config.yaml
n_layer: 15
d_model: 96
n_head: 2
n_kv_head: 1
head_dim: 32
d_mlp: 384
vocab_size: 16384
activation: "gelu"
norm: "rmsnorm"
norm_place: "pre"
norm_eps: 1e-05
positions: "rope"
rope_base: 100000.0
rope_fraction: 0.5
qk_norm: false
attn_scale: 0.177
bias: "qkv"
tie_embeddings: false
parallel_block: false
init: "uniform"
init_std_qkv: 0.0375
init_std_o: 0.0
init_std_up: 0.0375
init_std_down: 0.0
optimizer: "soap_variant"
lr: 0.00635
lr_mult_up: 0.777
beta1: 0.95
beta2: 0.99
lr_head: 0.0155
grad_clip: 2.0
warmup_steps: 200
schedule: "wsd"
decay_fraction: 1.0
decay_shape: "linear"
final_lr_fraction: 0.0
batch_tokens: [8192, 16384, 24576]
seq_len: 128
doc_mask: false
train_tokens: 112000000
steps: 6941
dataset: "wikipedia_en"
Each number is 500 + 25 x the weight over its row's rms, rounded and kept within 0 to 999. Layers, rows and columns count from 0. Numbers have three digits each. The size before them is the row's rms in percent of the matrix's.

# down: layer 3 MLP down (transposed), 384x96, rms 0.279, rows 58-117, columns 0-47
# up: layer 3 MLP up, 384x96, rms 0.231, rows 59-118, columns 0-47
down58 099:494507464513504479505512536482500520494553487480489499553506545540492518516492522481488495499528510466491480487497542519445445525481456523513512
up59 098:494476504491456474502483522466496506529462487531476506521513498499483487517413521508485495549507502484473490482503507503484524444479469477483470
down59 101:470535510466489524474500490513468485464508476524515490496516467493526538544526470523492537511517507495521526512513455497521478564506493485515524
up60 105:470475495478498439519506430485483479455491494498492506489546515516516486575503440518533468540491479487488480450507500495500512497501472473505505
down60 114:446528486485518510518538527497506506531473512448493450530518513473490531490503499486563477507513510519537473541474545524472473493477463511460518
up61 101:506530482497532499433480517516517485497523520504520514536501458473519532475532470509526529491458487499531482518519530497555542512488494522522486
down61 105:527534527486455476477541494528512470483492485511489468531468451499517478500491501448505514484505510524520473485483494502489506529486554520484454
up62 095:521525480514515505535536507470489468460517466492520537467494509522489477519547454491480497503526500486549475461495518458499512464514494503517515
down62 095:465453520519502487503535475520493564502512534460519517537500532486458478490530482518514493488503523485485508487516506521504481494470509525493481
up63 082:459461523521502489502467491525513536506475540491488498492515502490510515514547510519497537512465461495514512515504454438526463526549497479465474
down63 091:488503530530459422504527451522505528501451510497466517482483531495509540530535492474493458507480485521543517547489468503524496482544494502531510
up64 091:475519526484479549490482503470483495485508517522499472503491480488493456476491449513490475530499467470540503502538482484510505460474516522543468
down64 082:505527500532479533502470498510482490454486470469511489498504514457490526524512527504510582541482510525514526524488533513510526561513506504471477
up65 096:501468526475492484513482490495511539510496450480472528511477453534467526476498476527525514525488526498480490524467488546499472553479520530552491
down65 098:486488485505510491487521492510508523459500480467468530502459472499500527474518489487503499510596534503529561504479489462501486503476500519518484
up66 079:532464527544539500510534473486516487512485526424524497450499517513502479513502491505506504495504490492513493495510563507549480526492479486542525
down66 090:461516514528540494517511442521489508525490505468518495464512483500504479520501501491517474529533543518496457493536517537520487510462509503497475
up67 104:512551483520497532485504492501518543511482462516487518474482484447488481467524490512504541505501450466488523483482506495539508467463550499490510
down67 099:495517530459482521509478496463485515533490505520478513521467468448476504541504498450521522527518489494544510512514516495496475453543478539469494
up68 099:533469487476493552483493523473502479479496491508513494517466500544512462523506448502488527509527439496510533466476514466524522529540488487445546
down68 104:518506528444466510485506519487463466507514492570507485504523487532502473530482473504504532506526489508528485481494532542474447533550540513499528
up69 120:521519530532484536465491492476569471523519484526504495457510500479481482489498555498511517510468512500497517519487541494447491465501446546510494
down69 090:463455474452502493543475514518457493510492514503510510515516470499532507497502505488514509524503490552556522478509485496505531501494557497496535
up70 107:492479484506520488497464478506489509480538476464466508482485458500468513470487509531475497474491516490510460521529516492497548512519494503502564
down70 082:465468502473480471456496512507475463519494502560505517466477521448493446500530508499510491476544485485492529525538505494490495460507557506511472
up71 107:493512559470489482517492466518505511494490479518487513468496518524463518543472498478508484463462457551515470498514494464447502456478491459507492
down71 093:485498483493548468520501495492482489486489492492533464483502506525503505533512505508472453493509523512493492501481465558509514510479445538476487
up72 087:516476521511451485499508491470487480522505533518492498531489462505508526498525485472488557522508547517518484457460489498503532551515531427479498
down72 092:485515463431505503477520479539474493505497503492530490486520454497462560464506489483514524473510485490493453475451497515464522500513475469474470
up73 081:524485512455519527515486513539499470494525493484486519505502518499489503507472512501457472492499497476491453529454472453515487457492489501510482
down73 088:463473478466514509506525501505459479499499508492463562482501508506499518502468526495502499464528476511508450516471458479529470472472439487506502
up74 094:522481529468486452458501468513497474500494516518526510469532451484555511521507488474501455502525538461491522483492510471527504492482505513513477
down74 102:522500485545558487497513503506476518506515510480478492516557493486435455522503478510491475542511496495502442453499487473481529509499507499545447
up75 089:500506521436493467486475504509487435471450510487469466456512488472499494532502463509492514498507517520475532498498489474478508489503468507480527
down75 095:508536542506523491492523491448511517480465505522511483512518472533554484505492519485474496518493495480527480532465528539505509531489438508469533
up76 112:515502513529500501473539485494499475492499474510518459521522471495472498482513492475477505542504507526479558486523496500521508486423471488502527
down76 087:512497530468511520501493475538478508535480515555485479486483484466511492502507493490520517507498471507508486518534473521544510473465502511516471
up77 110:545506522515510493485516524489531443479498475504479528504507486501489523480532534485495474488479509493472538543480475514519483434487525549512495
down77 118:455498447504494551499496505516488514496496501542468506479550500468543529501502501490536510480506428498508476542477518479501508471492438505537461
up78 102:497495504473493502481449480503508524457472531549478479522495495500494502490508485539502462484508527517498492519518510506496490506506535515484527
down78 093:472483480493471536500455462492471503447525453484539517499492502484467486508521513509502496496518538524490514534492496524466504466518511516499517
up79 081:516500496442542555467501529526490500512469536468446503476509491498482541501542519507501502497473499527449493516476480484569471514502525502548496
down79 089:446510539516491496492482523538500499514513521510497503502477495500512533544522501499503496504543521461456538508516494521505513525509537509480500
up80 126:496513572480486459513476488506508544499498506529513480500520479468512491486493497526445466474486472478514481469546462489537437526527540473498525
down80 100:515472547484512525493499499525520489488483511462490502491486528505547490525520468539452526564500507491455521469495509513527521503518544470501502
up81 102:517472485546485503469522485505523470524539523484530472469515484499459507482492497464518486494494504517510483486502532498486517508507517518538460
down81 100:492493515492487504524484549490503542501569520522521500529477497503492505517473537452489526482537492518516549492503478481506495491484504498508478
up82 112:529492559460453525486515485535529515479499527511500523466549541511573501506494480444497501491525481526527509516456495483495500513503493518501523
down82 093:506483537515471500548505515477502494486469541477493520492524517508506534515520426509458482486449496512504502496477469490507525527454503449490531
up83 101:517543477533476499520539486492536505522523483491476524543493472561520498456507474531479490507493494464509439501515544488497507503495547495492495
down83 106:473523507505479514514491478488495529518531433510493496528488524517583551483495513504550523528518490523472477527532551469508509508523508486477510
up84 083:534480521552513490536538523520482508444503512488502499445487511465495469488477493503549551475472543495499484508503528477550434509470505522502509
down84 092:421509512469478483545516487498499469511497487482493474489472429511473463522477512484536489465490514505478511482471486470498471489476511453475493
up85 092:489491521515491518503477500480498486473536457479491518450526484475446467481528536480492500552471475477509495504450472525493510502540523514499495
down85 092:504474472492492492514478474539484514511483460466508496495502520540463493520495515493486488511480470555507527486520477511494521515464487493475470
up86 117:482473473491505508504469508468507556554495515528536491517501499489496515447454483496487485519512485483441477533519532462504483516534499518492543
down86 079:481476531475483494517462525501492496495469496503464491487549492501469513523525473499476493509517512512483495483511431482533503482513525507511479
up87 110:467513452479481533487486497498499513479529513486551473464516465479509487483514482518569518486522472489504488458482512494475502523473515536513497
down87 082:490526495462492492533513483540471486503483526490461547538501548545501549482518521489535504477490502503491503506481510474468483441471510501482515
up88 098:495526503512480497537498501465495518508433476518494479475534502479479479501528494541466457540523461506497472465498448512537490531485494482459531
down88 099:462532524472510519494536490493488520500450493442505487513517535500491510521503512490475484475519498488475485525501511501534487478450460489497566
up89 076:485492458548516477527495496511500532485535518538468535458484483495486522547516454532499489524516528535458520481486462474520527528537470486517522
down89 092:486510492498530517507527493504500521517473515482483476513479509501485521490480423446526504526492466499519455464456533502466466484512413522501509
up90 117:498462488463502453457481523484493463491510496476495485476502514548467535518474499506483474476523522473547515459497518502524494463522501493506480
down90 093:498463482498497489507462524478486505483502541559469509479520502465461503493510503537496479496507513467466537439500489485525496483505515528490534
up91 095:475466527525499494497499499493520508479503489538501513508504421550529468527555484506513560510492524513436508472513497455515474561495509502507486
down91 097:500504463534500524516483545456534506520500541496542498478502495501494566489560536504494532485526487468500439532501478477462496518518480485528488
up92 086:546507530504478505520479504522442495462469495465512513515501476516516494531518482493531512495500505513493491515514509466502527524523546498513527
down92 098:480534542524463529477476492483497457491480540499481491526520492500533493530492471509496510465488491486539487533487531536510506470537494514440532
up93 095:504529481488450473503502509494462446462523532495477516516498533520466505506507528525507519526494529492479459466543496473534477457482499474511523
down93 102:442533466516476494521465500475501474522483506503502491529527494498470550494539494486492485474508532482475452493514539482520507500504534519498468
up94 100:490496516483527537495496537498497483540497490481479497484476495513473479485468495499485454486517419546475532514541460471501501442476511499521489
down94 105:503538484507536509497489512568508505480492493482506490500490501471480481499455440481484471471514491503491498502502493463530484463473464534460519
up95 097:542499494518501514481486494477549455463473466505481502529493471530499472523473505558482526454434494517491542498511498501475510515463522461533525
down95 115:532511537529446507522472486460505507480485515499483465529489493509525545535454518524468513495503547515495496540479477539510486474492483507523515
up96 083:493498500515504544476524504487486534515480467499447484518516513539522507544513539522494480529485515528510500465490468501474502498481547530536482
down96 107:510495495493458523501514512492485521516458542493501530497511483516547492495513485518486530510485471470465516555512486505437490466503538506482524
up97 097:494473519533499457531514524483483513493493445512526432490514485503476543496544479499506522425501482503531523487538503490467493468484509508495505
down97 093:510508487533518501526481524538517513522469469509540476473527535498512524540492432460511474531543468493517486534480479534514516452504473521487485
up98 098:507506514498481497457488483476524501472470506493530460479508454540543518496497525501468518577509446502482507523533494503447489492512493483487495
down98 102:494507479453467503514477495510469531506482502523521544512558522505465525520496505487486502474539511437504446525488528520552501474523466496496523
up99 118:511496502523481491525454512525450462456523514492508494474508487534515462502565488470513492492511511495537559535504482469491495534467505497530508
down99 082:503476516469478489471472515469476504504505526526483524491501494470472492520508444515433477507510496489470541500502471509505464519500565451516503
up100 092:502555520555508490503482467505498501482526501501581481488490468502486456512510503543479504500539515496527489535482505468478523534477526534533491
down100 107:530572501530496442492507494523511469503505554466556485525503504495542484503500490497494466503538524504513466514533490515476526483505545512545471
up101 094:486510531502482491480520505514530474497467468540528530521544493524539508473516502480482512471487485473498509536505463455470474485459522481471502
down101 104:500509496507459512522510484477486462497515538504514469462496507496531533511500529574507506550512485515506459472536532467534523491550495488544488
up102 122:459464485474497487548471475526460535510483503515485494493473517521522512465455454501495511470497508499538480485518539529516513500515476508476530
down102 082:486485518512509504472481500515503491548510512521479510507527491451478511523514477495487462516505522507455517515508478488496493446477564505522476
up103 116:505533514489501546476473475460549500505457540515529529517485514450523452513444494504511476506512519476489468460510480500525490472549486475509537
down103 079:475477510492495529503487494510476508552495523547489487478496510466477535491532510471470512497501474503492495513482507477487493496474486463518452
up104 096:509493492510497512498503466488489510538493519498520493524502482500505509539543522486505512532520447507484549512531490453507499455471481503525512
down104 105:476489525487476486526509457536494529498493481495537508523526503508513474501537535488433471458506461501459512486513473523481494523520466525520527
up105 101:457469508473478490491518542474493506459510476505489513492514469507499471511505552484444517511476513464501524484451512521514481486511508485474446
down105 100:513499478496490502536556500442527479467480477475468513469490478468536507512535467499484514494449472520519507454483517473456514499502491514563498
up106 113:502545475498460501461480546460534457511465475463454505481521484500472536523513567533482515476476500546549475478503500526488525450505500500519493
down106 098:486477478500501441513513506496471477495506493564519494546511518451507526495507471492503504442498498488460501507527514486500495532468526473486509
up107 107:559534486459514508536522500503491491527503516513506518480502500512506494498527470570524451498505475474519492536507517533501493537499512470529472
down107 094:501484474507522489481477497513483471515492506542512522493537545491461515540530490509489511496528525516490505517491470496548502513436505515509486
up108 101:517470519512499514499459511462463485499458506521485525487545490525485448510521492523481471488462504456492485456478476463526503529535514494484506
down108 102:489482507488533550468515537552438501491491489488521495448508496495502500476508504484563527537519519520502472476514493479508511473480483517475510
up109 106:516504483487498532513507445495507514506534493507504495498492488485527529489487493447489479475501479505510512478447512515543540532501537537497475
down109 108:512497437476510531498486482518505511492493435485515501495513528488509525502489470472533515463547463493544474530488508533480497480492485528521498
up110 115:511523519515491527526504490476531489486463486533542494476504449487502519475489443518505466483480504485485494489519460550497509502480532493499504
down110 106:519500530523473525525535494503500498525473471475482476493459520498515532497521439523489519522501522522490534500539459562503491483471531505519507
up111 082:479487502474492510513495472501549541481510530524497463483473489510490488540502533508516444518536486471506510542512514434503459499496543488473499
down111 089:490532471512472486451455514465557513487505518482509451541491515504482482462490522472528505519516478443535518544526538535471491523544500496482514
up112 114:510514450520505531539469512521492487497474502505511499477476497514514520481544491534487464534496487521520502506524493527492514511539493517533523
down112 076:498464533432514506446454487515458501494507491509485495525517511457500509534502529474493494453501477467476512454488506455532513465474488497527489
up113 091:481498552521483521491476491538446541477500504501547520467512461509503475473525484495489554498454514527471492541496487529521529556480476460508511
down113 102:498479534478469537508483501501478520500492544515536504508528454538503481480496514566496561534454486493468505467460475503515514533484523503460476
up114 111:476507489501480508536489448458516472476503462489522506465470469494488454460500497528501485485506497489498525483545497480513463516519514522483523
down114 098:498456514530524492492504483467528502460514501471495490513496505500497556525518489518483536475482517486443515499523477457515504524531510497494506
up115 103:470484475499487495506522504522460494492502522499510555457508519493544494498504492469537533520533456543506499507476491479469532511516480491476447
down115 082:440505559539465497513459492488497488473503521503525477513489482470519518540538520511441536496508493478466494506499478494511481520514557484533551
up116 074:490510515488465517502499507495532491575520489523530518529501480516473496490490480514535465490432550492539506484513517499452486469486507468496504
down116 094:500509471493522476465481553473481518517506557572484510511472512495525497484526504476524475478503514505490521511460472539502496521572531488467529
up117 115:503478516508533492494501478470540531460478511507511528518529512541514493493462517457486464503506503465538479453494477429504561496524475472500481
down117 123:474509506494503497503503484524536509460512515527471481529455517518463486490518514499462436546560504499539532455486483491492524547453502494522515
up118 095:490572512478498534475498467466532521512503514480490486513506467499498537508487468488496432505506512476495512478523499488518509541483500489468492